config.yaml
n_layer: 13
d_model: 704
n_head: 11
n_kv_head: 11
head_dim: 64
d_mlp: 1856
vocab_size: 16514
activation: "swiglu"
norm: "rmsnorm"
norm_place: "pre"
norm_eps: 1e-05
positions: "rope"
rope_base: 10000.0
rope_fraction: 1.0
qk_norm: false
attn_scale: 0.125
bias: "none"
tie_embeddings: true
parallel_block: false
init: "normal"
init_std_qkv: 0.0256
init_std_o: 0.0
init_std_up: 0.0256
init_std_down: 0.0
optimizer: "muon_variant"
lr: 0.011
lr_mult_o: 4.0
lr_mult_up: 1.03
lr_mult_down: 2.0
beta1: 0.95
lr_head: 0.00617
grad_clip: 1.0
warmup_steps: 200
schedule: "wsd"
decay_fraction: 0.828
decay_shape: "linear"
final_lr_fraction: 0.0
batch_tokens: 262144
seq_len: 2048
doc_mask: true
train_tokens: 1785000000
steps: 6810
dataset: "wikipedia_en"
Each number is 200 + 40 x the weight over its row's rms, rounded and kept within 0 to 999. Layers, rows and columns count from 0. The size before them is the row's rms in percent of the matrix's.

# layer 2 MLP gate, 1856x704, rms 0.112, rows 1092-1171, columns 440-527
100,140,242,218,255,236,127,232,200,118,239,197,181,263,158,227,215,301,230,238,192,174,140,228,179,230,170,197,163,226,160,213,191,217,128,219,249,196,188,132,174,169,173,249,239,170,237,291,206,167,253,284,224,191,160,220,214,253,179,169,157,170,203,92,232,174,164,161,139,204,198,241,246,248,141,213,208,162,250,159,253,233,250,276,178,213,153,225,223
099,278,174,192,246,207,146,255,136,128,171,100,164,284,181,236,186,211,177,191,193,253,215,230,160,141,179,198,173,201,159,193,279,185,203,259,157,206,139,173,250,209,274,199,149,312,243,257,151,225,134,167,208,155,227,181,130,218,197,178,223,140,186,285,175,219,151,186,230,211,248,262,173,199,182,313,234,241,213,165,187,153,255,225,211,246,191,223,238
098,227,165,193,229,192,234,146,209,214,171,177,180,211,183,175,220,156,230,190,187,210,178,253,224,225,238,241,205,230,205,217,229,238,197,163,154,207,157,276,174,138,224,117,212,334,196,242,273,240,181,184,193,224,241,187,162,179,220,170,210,187,151,241,204,248,156,181,228,155,218,191,225,222,211,182,215,243,207,245,203,163,160,127,185,212,180,137,219
104,226,185,215,249,164,240,230,192,234,173,155,187,183,241,227,195,172,152,225,235,141,193,238,180,222,178,267,142,220,159,151,229,174,215,253,226,185,218,223,165,222,206,230,170,178,179,258,171,274,206,176,179,248,203,176,168,154,218,191,196,134,164,157,190,179,129,137,167,189,195,264,171,213,178,297,187,205,220,176,181,216,154,249,231,220,228,221,85
098,206,243,144,167,204,217,193,234,309,212,212,229,244,147,204,232,283,230,153,227,248,198,234,198,227,218,197,287,210,188,243,226,223,155,135,225,205,208,242,129,219,229,258,254,175,246,229,149,160,338,260,194,248,206,184,167,254,178,202,153,138,206,187,251,207,224,222,196,148,238,184,221,163,166,168,220,218,131,230,204,261,203,176,233,244,187,168,182
104,211,242,234,176,272,195,151,176,224,191,203,258,172,170,228,207,198,168,270,151,253,167,234,227,203,206,207,187,214,211,199,181,177,212,234,167,232,160,187,201,200,227,198,216,166,266,209,193,227,169,266,223,201,185,160,242,242,168,139,172,311,256,267,248,162,164,245,209,240,227,191,278,214,228,197,194,192,220,156,169,185,165,156,192,95,131,201,211
098,208,225,131,203,181,187,127,233,233,240,152,161,187,105,108,182,208,168,155,210,234,175,233,202,203,214,207,175,167,161,173,275,171,180,292,265,257,210,264,171,177,168,178,137,225,210,186,209,273,162,193,271,215,148,208,172,227,169,315,209,192,205,202,231,211,237,185,245,135,281,225,210,196,214,218,239,215,201,242,234,239,130,166,212,178,270,165,256
099,200,225,206,221,161,225,187,155,206,257,211,175,180,155,222,201,275,219,201,224,257,192,169,149,174,244,257,304,226,221,150,171,276,177,218,163,219,209,237,234,224,216,202,151,224,242,112,212,257,207,216,177,203,246,295,170,233,184,224,194,153,199,245,126,192,249,152,239,214,201,259,186,179,189,225,202,203,265,105,289,188,274,135,184,238,189,134,185
103,258,162,236,185,253,235,197,178,186,200,189,183,180,143,220,176,269,206,246,225,192,212,164,166,180,190,223,82,219,106,188,191,206,142,147,256,223,220,367,164,154,176,124,321,221,172,227,134,177,277,204,137,182,135,214,209,209,183,179,241,257,211,240,304,242,161,218,248,228,256,185,223,211,248,200,195,250,215,242,168,181,155,243,154,190,234,153,203
102,253,214,225,260,183,207,244,211,225,203,166,193,228,159,182,183,267,158,186,158,172,200,213,186,144,235,217,195,183,223,240,206,209,248,160,117,170,146,230,249,221,213,111,271,153,196,181,269,143,174,224,247,255,235,152,186,220,208,269,174,147,177,274,222,252,169,260,190,119,192,161,235,202,144,173,214,252,225,163,183,126,194,239,175,256,181,222,156
100,168,174,218,225,224,154,209,185,211,254,166,188,237,190,310,206,170,225,183,184,163,237,187,151,235,224,268,225,194,192,174,134,163,230,224,247,205,160,156,166,191,149,213,193,155,172,236,205,206,227,185,283,242,180,114,184,143,144,215,165,145,174,191,212,174,115,205,235,231,165,176,210,133,246,199,155,198,199,228,253,156,180,227,151,187,262,204,115
099,153,194,194,199,144,220,239,214,268,183,122,148,208,191,177,198,207,272,249,144,210,205,197,202,191,213,235,215,205,192,261,180,138,181,126,211,191,180,253,237,241,185,143,183,189,200,182,212,232,203,218,246,217,210,202,130,140,161,165,235,202,158,195,214,191,200,202,197,204,209,196,160,119,190,109,109,204,140,242,169,187,217,207,182,174,208,250,224
101,204,224,244,183,162,200,225,247,210,213,209,180,167,237,155,209,174,147,271,200,277,247,242,215,175,236,223,170,161,198,228,237,218,201,209,131,186,275,185,193,191,211,206,161,235,206,197,243,172,274,160,224,257,185,238,212,253,208,243,153,262,129,236,219,141,179,184,223,209,163,184,190,205,163,216,252,197,202,214,205,171,208,145,184,156,214,219,205
108,257,243,262,224,105,250,166,193,240,147,211,173,109,195,226,233,199,187,198,182,258,224,207,254,165,199,161,197,230,263,210,239,244,216,187,216,130,230,178,179,202,186,178,173,254,161,252,135,237,157,169,170,165,175,214,182,209,142,164,175,203,178,252,244,198,207,271,203,204,197,200,191,155,202,197,157,203,231,257,185,241,231,255,207,234,175,185,231
099,235,240,138,177,217,253,187,110,202,214,195,220,177,170,210,196,153,297,284,185,239,217,178,129,151,186,261,204,143,186,210,233,184,186,239,212,176,182,227,234,191,209,272,181,187,194,156,237,189,241,203,193,278,216,177,117,192,224,221,174,215,165,194,216,231,182,174,269,202,134,201,234,222,204,122,222,218,211,205,135,191,243,186,220,260,258,183,218
106,124,223,249,234,122,157,225,164,267,155,281,157,214,217,165,171,229,258,236,195,170,207,177,200,230,218,207,256,224,188,166,175,183,157,207,265,195,233,173,246,240,222,224,249,202,222,246,186,175,219,240,184,198,199,164,233,183,208,197,297,191,213,141,208,155,164,213,212,249,227,187,229,219,214,189,211,160,221,245,222,218,217,263,238,157,211,249,195
096,266,229,201,132,191,131,142,230,192,278,256,194,197,194,183,223,216,223,175,139,224,165,155,133,182,166,200,143,214,224,213,165,191,211,227,184,264,197,180,241,139,252,155,174,164,153,140,199,210,167,255,165,183,121,155,239,207,203,276,167,127,157,155,147,233,171,226,215,263,206,115,225,239,193,150,174,223,251,132,210,232,152,168,234,197,140,230,155
100,213,214,257,218,264,115,285,234,268,116,149,220,173,232,203,171,211,228,247,133,230,199,178,270,209,184,196,219,202,160,265,219,348,218,179,180,179,271,299,154,142,174,147,195,214,236,191,164,267,265,203,178,232,204,150,155,223,164,207,223,252,160,212,226,148,182,198,206,206,169,170,187,106,259,181,254,129,224,215,192,121,181,237,198,176,190,170,171
096,214,197,173,176,232,171,185,264,225,120,197,195,205,208,234,175,208,169,200,261,196,182,188,197,193,223,236,152,206,174,176,202,195,128,160,287,167,218,276,188,193,216,165,193,168,234,217,242,240,129,186,190,204,228,176,190,173,236,212,195,191,221,192,151,159,157,186,197,194,160,218,161,154,173,109,123,250,226,201,223,229,181,166,190,174,227,322,286
100,253,204,115,154,223,156,262,232,241,206,134,171,210,185,170,219,226,207,187,169,182,223,191,182,224,174,190,215,205,147,240,135,174,198,110,263,170,204,155,218,226,150,165,237,205,307,195,193,180,270,192,195,225,195,136,211,187,220,242,174,217,269,348,177,250,191,228,189,184,196,225,195,216,205,178,205,191,177,189,163,187,198,146,184,165,187,222,152
094,199,241,170,169,153,244,236,195,208,198,165,222,287,246,191,189,244,242,249,167,227,253,201,233,202,112,206,142,204,161,189,262,217,172,213,170,177,173,275,260,176,218,259,176,217,255,168,180,232,149,235,239,256,232,250,286,262,246,157,177,199,217,161,157,182,278,220,201,207,233,169,228,158,221,211,170,172,188,228,283,252,193,231,96,92,222,196,171
096,171,156,236,220,190,226,257,181,196,154,255,269,266,169,324,170,204,198,200,149,205,180,235,171,180,229,127,144,161,164,239,135,175,170,201,221,205,180,212,232,218,292,224,214,217,242,292,145,188,201,123,165,203,158,107,243,158,198,150,152,179,199,189,203,187,217,187,196,266,184,159,169,216,253,133,213,241,196,199,264,203,147,161,137,200,233,245,201
099,214,172,192,107,205,209,228,147,235,155,288,164,176,166,245,160,213,244,270,216,208,209,244,151,180,263,216,189,208,204,228,212,184,190,163,231,169,217,201,168,172,208,200,207,137,204,220,205,181,202,184,161,228,234,217,206,197,181,214,193,219,244,183,179,241,190,230,199,205,199,135,182,116,137,193,213,178,283,203,224,228,211,161,161,185,154,167,266
097,198,177,210,195,201,226,179,192,208,237,217,216,213,207,205,219,62,228,205,216,172,125,236,186,202,157,237,133,239,184,191,130,235,214,181,198,235,269,209,165,256,264,157,162,278,272,223,127,191,253,307,249,164,237,246,205,188,155,157,216,183,163,238,240,206,218,184,258,182,196,190,191,172,228,182,188,186,188,214,187,206,218,166,161,162,197,186,221
104,213,187,153,242,164,173,181,218,200,239,208,165,112,127,269,184,151,124,181,199,190,160,199,199,219,208,201,174,277,199,155,230,146,172,215,214,140,221,218,173,196,248,207,185,178,227,168,249,197,227,296,237,171,254,219,199,177,241,186,219,173,178,177,211,208,240,239,168,150,277,160,199,202,161,196,177,171,151,274,203,211,259,267,158,142,199,149,250
103,268,262,217,138,216,228,234,256,220,163,247,196,165,178,193,123,232,177,186,209,161,238,182,158,152,211,181,202,232,212,288,207,211,235,268,171,153,175,218,213,182,199,166,246,240,197,211,111,211,241,264,186,177,238,126,200,202,237,176,180,207,200,236,176,234,259,215,144,157,230,227,194,147,97,146,240,205,248,234,246,200,190,165,153,182,189,131,186
098,234,209,238,224,218,91,178,261,124,156,271,107,190,195,207,188,251,216,197,272,208,192,179,243,193,237,211,140,209,148,281,148,156,175,185,210,182,170,241,179,257,207,238,205,162,213,156,182,240,169,299,256,143,229,212,131,149,197,154,254,282,229,156,237,131,195,201,185,128,147,184,211,161,235,163,174,144,149,211,168,222,135,217,146,208,286,186,259
102,237,155,215,216,204,219,190,180,211,189,296,179,111,229,182,151,99,202,151,178,213,175,233,190,182,224,207,164,117,202,130,187,192,170,153,180,202,244,236,165,181,168,255,235,244,267,117,188,216,268,193,213,213,213,226,165,298,207,201,217,169,177,244,219,190,89,215,167,144,205,208,215,140,202,209,172,222,215,221,205,250,180,267,249,210,179,210,224
100,144,164,190,227,188,156,246,192,100,203,208,223,240,219,192,231,220,244,154,189,213,212,267,183,240,202,156,216,221,143,197,122,201,218,227,178,207,221,233,158,208,253,206,180,202,253,228,168,181,233,192,211,189,143,173,218,214,187,231,180,294,240,204,201,163,182,224,199,203,215,291,116,194,184,300,212,277,241,151,208,156,253,199,196,243,181,193,194
105,157,151,236,103,205,160,152,164,178,159,258,193,200,248,170,177,198,223,142,170,208,246,149,171,198,193,141,185,156,245,191,194,177,152,176,213,254,185,218,210,154,193,246,208,182,148,238,197,241,139,204,265,216,275,202,159,205,174,179,221,179,235,198,168,248,231,166,134,175,236,239,129,197,164,219,183,235,156,263,277,172,228,110,155,156,230,244,221
099,195,273,166,232,194,184,185,189,174,207,249,197,148,275,238,227,250,198,213,188,139,212,174,254,245,185,173,225,145,141,105,175,151,188,253,179,186,206,170,211,191,338,170,248,160,182,173,169,196,268,167,183,198,205,234,247,231,166,266,231,227,188,255,164,201,167,255,233,210,249,280,252,245,216,183,217,188,130,286,179,234,180,217,170,191,197,105,157
099,209,226,166,89,179,87,211,230,208,118,141,200,103,222,249,204,207,174,276,216,137,205,172,234,181,259,270,181,193,234,279,185,175,239,172,98,225,233,284,280,77,202,232,227,235,219,280,134,208,208,165,196,180,191,217,111,176,231,160,213,193,214,278,176,169,184,191,201,91,189,216,207,170,95,227,122,225,219,209,177,185,134,272,227,241,211,264,239
104,247,222,129,169,245,240,184,198,212,179,188,156,218,193,159,222,195,173,138,106,181,182,177,133,244,143,263,197,130,174,248,211,181,229,250,198,251,196,177,206,179,241,230,187,211,205,205,228,192,154,128,177,203,191,194,257,224,151,218,257,133,125,219,217,170,231,195,271,163,221,241,206,238,208,148,179,172,202,158,138,183,246,185,179,166,167,117,183
103,239,201,220,209,178,270,215,150,240,106,172,193,226,275,184,199,168,160,159,184,175,260,188,182,221,210,204,232,247,155,235,220,188,141,168,200,198,142,212,190,274,159,158,226,138,151,181,132,180,254,211,276,220,231,215,172,217,104,246,127,163,237,207,271,224,95,193,226,242,194,206,170,214,220,198,229,184,258,176,207,262,303,235,245,226,177,182,268
107,224,158,182,129,185,140,185,247,175,94,146,130,211,186,262,176,262,155,220,163,212,235,173,229,196,236,182,153,243,227,240,189,167,245,186,225,133,183,267,184,163,183,286,196,117,144,186,197,153,122,134,210,99,223,172,169,183,226,154,211,179,156,164,224,149,186,217,235,210,222,179,193,280,209,195,174,162,223,209,126,234,170,184,194,214,167,245,103
102,210,163,218,165,203,182,219,173,212,151,265,262,236,240,240,215,203,148,136,134,198,194,225,128,128,186,169,211,245,204,282,183,219,214,245,143,197,233,221,160,211,177,150,170,231,153,145,160,258,172,173,198,237,253,183,265,181,184,185,176,195,238,229,250,140,198,225,264,185,181,263,201,213,148,185,211,270,258,219,334,282,182,219,202,141,182,189,232
106,189,152,195,148,207,157,174,213,222,169,185,198,224,201,170,202,247,295,259,189,216,201,227,134,179,242,193,289,204,192,237,206,210,129,176,222,233,250,210,143,188,176,160,181,192,239,221,209,165,139,197,193,228,201,172,127,164,265,196,192,166,180,240,101,191,283,212,193,202,188,201,215,252,267,221,125,230,152,220,160,195,268,204,115,97,204,181,186
102,138,189,134,233,242,193,205,268,198,205,207,217,206,190,222,201,159,185,132,180,148,128,115,211,251,161,245,250,288,224,210,153,213,132,207,179,196,200,196,225,227,182,266,248,177,229,184,212,245,202,223,214,184,188,176,246,199,162,295,164,183,229,167,241,207,160,235,128,179,231,254,270,144,142,257,193,242,137,272,170,137,237,290,275,209,203,291,187
101,282,231,136,185,193,229,175,263,197,135,154,183,171,209,238,177,193,240,253,194,158,164,174,208,195,226,181,213,165,120,188,156,152,214,202,192,193,210,236,210,207,174,245,191,195,195,280,177,177,158,269,146,214,166,152,237,184,203,195,213,202,195,199,221,154,179,203,132,190,207,134,277,131,273,171,198,212,204,209,180,192,207,173,259,175,195,239,222
096,166,160,207,173,136,220,281,251,186,231,149,248,255,250,223,184,185,156,186,115,187,190,288,224,155,217,198,223,226,200,265,137,184,221,172,206,202,241,210,177,185,217,201,229,209,193,207,187,175,179,199,193,187,170,163,189,225,253,221,226,261,228,201,236,197,231,219,179,203,222,232,139,220,223,252,209,220,169,196,236,198,198,217,258,166,189,182,174
097,214,242,231,225,142,198,172,226,179,146,203,205,135,186,141,213,187,196,177,159,227,237,166,168,198,240,192,178,236,214,149,271,165,208,200,229,193,252,183,129,237,211,224,205,195,215,219,178,203,168,202,183,182,233,207,222,174,175,160,211,209,247,148,278,168,222,156,228,151,172,165,231,153,208,256,232,222,128,186,186,182,222,197,190,247,273,219,300
102,196,196,173,188,160,254,256,228,249,190,136,186,130,220,200,174,180,138,338,170,235,164,224,123,165,201,185,187,189,266,221,205,162,182,218,215,236,195,185,197,223,182,210,226,206,160,212,225,185,132,202,112,267,149,193,211,236,193,177,228,245,132,281,204,195,209,205,114,197,162,230,213,237,132,263,183,175,194,223,195,137,125,158,208,132,188,115,231
097,243,221,188,168,251,219,180,158,179,227,181,220,218,215,170,196,168,95,192,212,182,182,260,159,189,229,176,188,205,188,195,212,187,207,85,196,185,163,135,232,236,181,229,257,172,191,278,274,228,241,213,194,227,213,183,203,187,231,125,186,284,295,121,237,188,220,145,205,190,263,272,206,171,230,185,207,195,218,118,206,224,131,167,190,221,200,258,227
104,245,182,171,201,156,177,253,207,197,280,305,217,182,207,256,80,225,196,266,203,165,241,191,186,232,165,170,193,211,142,182,258,142,166,188,256,175,197,151,227,230,213,196,239,208,174,210,218,120,136,231,185,169,211,209,214,290,234,194,188,153,212,165,188,160,172,171,222,195,217,270,228,177,194,137,139,199,190,235,285,177,148,167,201,314,207,234,245
100,126,162,228,183,91,249,152,125,188,137,238,207,218,193,257,221,133,217,146,190,172,154,187,118,200,211,202,273,190,182,205,213,173,191,188,161,244,229,162,276,177,234,203,236,330,197,131,206,175,222,248,150,234,145,151,240,172,220,204,254,186,162,189,226,226,190,198,194,177,228,176,204,233,227,167,216,170,272,302,233,220,147,107,196,202,244,275,155
104,158,204,212,199,226,184,139,200,196,221,165,161,245,215,155,186,162,249,210,169,164,188,245,217,168,181,150,171,236,225,128,273,211,256,203,239,263,223,125,175,237,213,218,176,129,146,198,170,211,168,154,170,231,152,282,215,202,187,188,207,281,198,239,237,204,198,253,191,234,192,210,172,149,183,257,172,185,161,200,120,184,243,237,205,231,194,228,230
097,223,248,204,249,191,180,170,130,100,200,189,220,223,273,239,181,193,143,125,174,175,167,211,270,186,205,274,137,157,208,191,203,208,167,191,231,199,207,86,238,222,176,184,298,209,202,199,240,163,267,149,197,163,154,182,158,212,223,207,194,138,213,243,286,210,202,217,122,136,112,178,208,214,254,193,200,194,214,228,230,212,271,164,198,125,213,158,119
103,226,235,118,139,270,298,206,252,207,226,182,264,204,199,220,186,231,204,218,259,259,220,137,211,259,185,210,249,225,153,192,220,184,201,160,152,222,235,237,216,157,201,205,257,129,176,170,302,231,193,180,194,184,149,152,220,256,187,192,225,169,221,193,260,184,90,243,190,172,225,233,165,244,269,205,207,166,200,170,194,197,170,180,178,179,130,165,255
101,184,207,198,182,133,233,172,224,176,159,228,178,188,157,194,196,201,193,228,176,214,186,185,180,180,246,169,200,176,238,210,294,181,255,203,237,273,239,148,190,230,219,248,151,298,193,268,185,239,256,162,211,160,150,203,161,224,151,208,237,181,272,220,171,238,187,220,179,191,258,212,208,176,262,186,209,154,206,250,224,182,266,210,152,153,232,238,196
101,191,264,203,181,187,181,227,228,206,193,212,179,147,204,178,206,264,245,167,216,206,138,206,215,138,209,199,141,194,173,198,208,196,233,216,145,122,238,202,209,206,144,163,292,222,135,236,236,193,186,144,212,171,213,202,116,166,186,220,209,239,219,141,235,231,185,166,183,232,175,251,125,194,210,235,259,223,284,214,157,196,191,191,189,248,194,206,170
099,204,198,149,225,198,254,155,255,223,208,228,268,121,222,279,232,213,201,179,217,124,190,208,167,217,247,183,191,237,164,127,203,119,196,216,264,184,244,224,188,231,182,206,242,236,165,269,159,191,221,217,184,253,229,164,231,247,191,178,131,186,193,199,292,169,194,151,240,162,197,199,183,148,180,183,266,281,213,234,169,291,278,145,201,168,207,244,216
101,177,177,176,288,192,243,155,186,197,188,224,203,290,198,259,153,156,178,207,225,227,257,180,208,225,145,170,260,210,207,181,164,232,316,241,197,247,181,269,252,261,220,263,157,252,169,214,166,249,252,153,208,200,147,206,294,115,199,140,239,259,231,167,137,133,190,176,195,268,150,217,190,229,163,188,158,171,157,182,193,170,189,225,152,228,194,217,211
099,234,136,186,237,248,191,216,204,139,214,178,257,225,182,271,152,176,219,259,163,218,158,139,165,246,266,240,195,153,218,144,169,168,196,165,235,216,199,204,241,153,218,207,189,245,244,176,210,283,193,157,135,251,206,131,198,219,156,160,244,159,238,210,221,223,218,256,181,244,168,213,179,237,227,183,99,238,182,190,266,239,146,195,252,169,210,218,233
100,218,247,152,185,224,172,259,227,165,190,154,183,177,156,199,210,234,195,131,231,183,192,180,197,196,173,229,167,238,181,243,229,208,162,115,231,118,148,242,176,201,172,192,148,206,228,148,262,310,216,218,192,238,183,132,167,127,132,221,139,210,171,232,124,158,218,202,203,153,266,222,242,220,195,199,157,256,219,256,193,180,235,236,222,102,137,202,218
108,150,271,297,206,142,185,272,152,211,187,129,223,296,180,213,283,193,240,253,255,111,208,188,292,140,144,147,216,165,221,160,167,269,196,134,213,178,208,146,216,170,153,156,154,283,261,205,207,166,235,220,241,205,275,220,187,171,183,184,197,178,270,143,232,220,167,277,224,246,137,228,328,248,197,188,272,188,223,180,179,206,229,227,158,214,205,215,194
101,250,133,214,147,172,213,189,138,216,237,162,216,121,154,172,174,242,244,189,192,170,181,113,207,168,242,163,244,193,168,151,182,234,216,241,271,193,197,179,180,137,182,262,201,239,219,258,192,265,244,184,247,240,179,180,196,190,211,178,57,204,213,198,210,153,201,216,178,214,182,206,225,174,181,163,234,195,229,226,175,217,241,176,198,175,215,128,238
102,255,224,264,273,204,156,213,216,150,225,147,209,266,190,186,198,169,226,203,167,233,160,208,222,152,196,166,135,174,168,201,217,179,288,185,246,207,190,171,182,173,191,193,152,169,155,158,219,202,293,117,240,262,237,257,192,206,136,210,166,256,309,125,147,154,207,185,189,143,183,250,218,187,247,105,208,208,180,193,231,163,132,214,127,170,231,197,161
111,220,246,187,178,222,221,273,195,188,216,198,248,162,169,208,199,167,261,188,221,169,206,166,222,187,138,250,211,262,194,204,161,289,198,185,143,201,233,174,257,218,243,179,193,225,140,173,200,227,252,198,201,227,124,257,237,145,253,242,138,216,211,191,203,104,264,202,211,196,188,225,168,173,239,181,233,197,203,239,204,225,232,223,158,248,261,155,199
099,208,228,223,179,198,219,242,257,223,247,226,164,177,123,201,238,121,188,186,219,254,269,155,179,206,209,197,189,260,133,189,173,210,177,197,285,245,221,273,278,134,204,179,137,211,267,206,176,233,166,165,220,302,205,144,108,251,219,174,210,213,219,215,121,126,183,166,205,246,128,228,141,191,175,178,164,256,211,210,141,198,236,161,210,170,276,201,208
099,201,144,186,238,226,197,179,219,240,205,172,153,180,215,248,180,172,234,240,208,244,140,224,180,177,138,239,122,163,195,235,161,175,169,235,123,218,174,197,201,168,237,221,87,200,268,204,136,208,222,214,184,248,204,157,194,260,205,309,228,210,197,209,241,192,264,173,205,229,131,210,220,117,169,178,193,223,250,204,172,198,247,218,176,181,280,196,205
097,199,268,181,146,195,239,151,161,191,204,136,212,217,206,228,216,224,134,221,235,169,209,127,181,179,165,173,180,163,215,166,157,210,216,228,223,161,161,128,235,259,211,206,146,182,230,242,204,187,194,127,200,219,164,207,260,281,190,163,183,246,205,142,266,184,176,186,232,165,166,204,241,289,224,142,140,237,178,240,232,276,169,164,206,161,140,282,153
101,245,212,199,248,176,174,182,242,199,179,211,207,132,155,190,180,200,187,175,176,208,174,219,205,189,210,233,154,216,166,192,221,136,191,163,259,285,230,259,197,251,212,200,134,215,178,136,228,299,264,175,277,152,149,255,190,212,297,185,247,142,213,181,225,202,161,238,187,271,214,96,187,160,251,177,192,153,177,146,125,192,190,250,222,186,181,142,180
102,201,160,146,282,200,267,196,242,136,209,174,126,241,165,232,175,184,124,270,186,97,147,279,221,180,187,139,180,271,185,118,244,219,145,204,264,185,203,141,195,270,167,192,202,269,172,159,235,210,219,116,202,330,134,218,251,163,194,200,180,172,194,168,201,276,227,149,177,239,216,151,196,129,190,157,164,208,185,198,189,139,181,195,206,171,189,238,91
096,175,131,210,145,198,180,192,262,136,245,187,186,199,188,263,172,140,202,217,200,205,228,184,180,241,260,246,177,241,173,193,222,221,237,163,253,177,178,244,246,160,244,143,180,253,182,289,244,208,190,229,178,188,146,191,241,209,188,165,183,248,218,195,248,176,133,209,153,171,218,237,212,130,217,238,155,206,209,207,227,223,213,213,195,179,197,171,231
097,239,228,238,201,262,219,243,156,194,223,169,232,166,219,236,173,226,205,208,206,256,144,273,160,187,237,219,181,247,296,194,195,180,217,223,209,193,177,284,190,177,208,212,189,228,217,181,171,189,226,181,157,249,232,270,157,216,109,226,210,252,253,155,162,223,245,205,195,206,224,197,150,185,134,234,254,216,134,237,176,225,214,157,235,204,235,133,231
103,178,125,250,183,174,133,101,186,210,235,243,139,190,194,123,190,217,259,148,188,251,182,238,203,252,242,179,186,181,198,152,180,200,203,176,230,119,173,195,271,257,182,284,267,248,144,187,174,157,158,194,283,136,213,210,146,207,144,169,212,222,239,218,249,227,226,111,225,160,219,173,211,218,158,208,277,189,179,144,181,184,171,229,140,231,160,189,215
096,184,212,181,238,108,231,220,227,284,213,243,212,160,160,186,263,239,167,182,185,186,173,180,118,127,226,225,227,191,185,128,173,212,244,166,161,251,178,192,199,187,231,118,212,183,219,201,168,244,159,179,153,247,211,201,201,229,167,253,202,243,180,185,151,122,185,211,159,186,239,208,283,139,167,152,219,199,248,234,189,173,242,232,143,189,154,246,164
101,167,193,188,208,235,237,167,235,163,332,253,201,175,152,229,172,151,188,200,216,137,168,162,158,227,203,201,214,213,188,198,227,148,289,106,208,212,216,248,222,157,239,217,186,176,227,180,192,190,260,147,209,256,172,209,231,173,222,193,222,229,205,128,185,186,178,239,205,159,229,204,216,243,217,270,279,177,226,212,234,166,118,245,145,189,185,114,125
097,282,219,205,207,174,201,234,134,229,137,259,158,197,272,225,204,215,236,231,220,235,140,113,192,149,202,168,158,170,259,234,203,152,183,203,256,106,188,152,216,208,254,188,219,201,201,206,235,226,228,176,224,226,278,198,204,234,172,206,255,135,193,73,231,204,202,171,251,187,173,193,239,202,212,168,242,250,224,153,150,197,229,162,181,196,181,205,232
101,223,167,247,225,133,204,162,225,146,240,225,226,202,179,164,186,225,180,205,207,166,246,194,204,164,194,190,103,246,195,177,188,182,151,269,175,180,159,240,277,203,274,194,210,199,191,136,227,200,245,221,204,233,210,236,184,209,209,206,258,160,173,255,167,221,103,245,146,181,184,248,105,228,240,210,211,231,278,174,135,277,205,199,179,198,189,205,179
094,272,208,181,214,137,172,192,241,170,182,198,208,149,179,188,174,175,189,213,240,272,204,257,153,202,239,194,283,188,216,171,201,189,225,111,170,100,257,168,162,197,209,204,211,217,172,205,150,168,161,201,186,131,192,201,206,195,228,162,226,255,208,210,156,206,178,116,170,189,233,204,193,220,171,179,229,184,215,168,242,205,126,247,173,267,144,230,190
099,224,243,188,202,229,129,273,206,193,265,252,215,174,173,195,203,151,238,189,125,187,159,197,240,255,143,118,163,243,160,226,107,170,237,133,163,229,204,197,139,178,191,213,235,222,226,201,153,173,244,163,209,149,189,122,152,214,213,246,171,124,271,225,246,144,200,241,207,211,208,266,243,193,278,206,224,185,214,239,177,187,198,207,138,230,186,152,208
102,244,222,253,194,172,176,95,221,187,223,160,179,214,188,192,196,264,191,148,220,181,168,245,242,271,206,240,208,200,172,152,299,149,113,237,151,210,259,216,134,249,241,168,239,164,222,222,218,181,189,161,212,179,182,192,150,253,218,171,214,148,254,163,139,228,227,247,232,226,241,161,146,169,200,184,184,212,151,209,237,235,146,267,177,180,215,201,208
101,233,207,229,172,215,222,214,180,193,230,94,265,210,204,192,256,167,203,184,203,149,220,194,208,237,207,198,193,276,160,166,238,204,182,159,255,154,223,185,221,154,183,202,208,235,265,139,267,196,215,175,249,99,229,154,250,269,187,212,301,202,270,168,270,238,232,246,167,198,148,194,211,214,232,191,201,233,229,205,261,262,287,260,179,196,209,175,259
101,200,186,187,173,153,240,219,185,195,176,144,159,151,162,145,141,239,206,117,205,178,198,258,210,238,195,191,138,226,141,199,114,227,205,260,223,174,201,274,121,227,248,284,186,240,243,200,225,170,226,222,156,183,155,207,182,155,237,161,212,159,230,227,271,173,138,190,167,222,154,257,256,245,179,222,192,228,209,259,243,160,254,271,200,152,166,207,222
095,267,161,283,212,180,228,184,176,182,270,183,171,172,161,165,252,191,203,228,233,158,242,216,233,213,199,182,178,224,195,206,190,251,153,194,204,211,152,223,246,222,178,175,229,159,189,203,136,122,150,165,255,199,154,178,250,233,182,221,188,224,307,147,218,137,140,258,218,164,167,209,202,166,185,179,206,163,244,197,203,203,238,217,175,177,190,253,230
097,263,198,150,238,222,170,237,177,173,229,235,202,170,141,211,214,181,262,240,150,195,246,205,218,201,245,233,243,207,176,156,200,241,268,155,214,159,254,200,185,75,175,244,194,227,176,235,260,234,315,189,208,212,138,227,241,177,171,167,129,164,179,221,216,227,186,239,224,185,155,222,210,243,234,226,140,242,187,160,235,228,154,164,197,231,228,221,174
098,183,179,185,196,215,149,113,251,182,236,239,206,205,201,202,165,208,220,180,226,160,89,217,191,237,232,175,123,218,148,235,214,182,156,224,247,216,189,173,105,170,157,296,192,209,148,152,167,195,262,186,187,173,219,194,173,156,188,175,174,219,146,169,258,226,191,212,233,296,222,239,167,154,204,212,188,219,243,253,161,169,224,180,147,202,165,210,227
102,180,209,216,194,256,182,169,229,191,333,220,208,87,239,188,163,158,233,199,175,126,217,188,205,266,189,191,196,200,168,218,157,272,197,216,222,194,199,242,180,209,214,236,172,207,134,194,225,204,185,168,205,284,240,196,224,194,211,127,228,193,118,240,210,224,180,115,181,218,273,221,226,180,142,163,250,275,115,210,225,243,162,244,127,226,254,159,150
095,199,234,255,182,187,242,207,160,206,218,204,216,217,133,230,109,259,187,188,260,197,193,159,232,277,161,174,230,156,235,279,148,241,198,236,154,350,185,202,305,159,215,232,246,170,133,177,109,233,209,205,127,193,67,186,216,220,189,229,200,197,195,198,227,191,274,176,208,207,165,186,191,140,266,140,171,219,202,189,196,237,211,161,188,162,198,202,315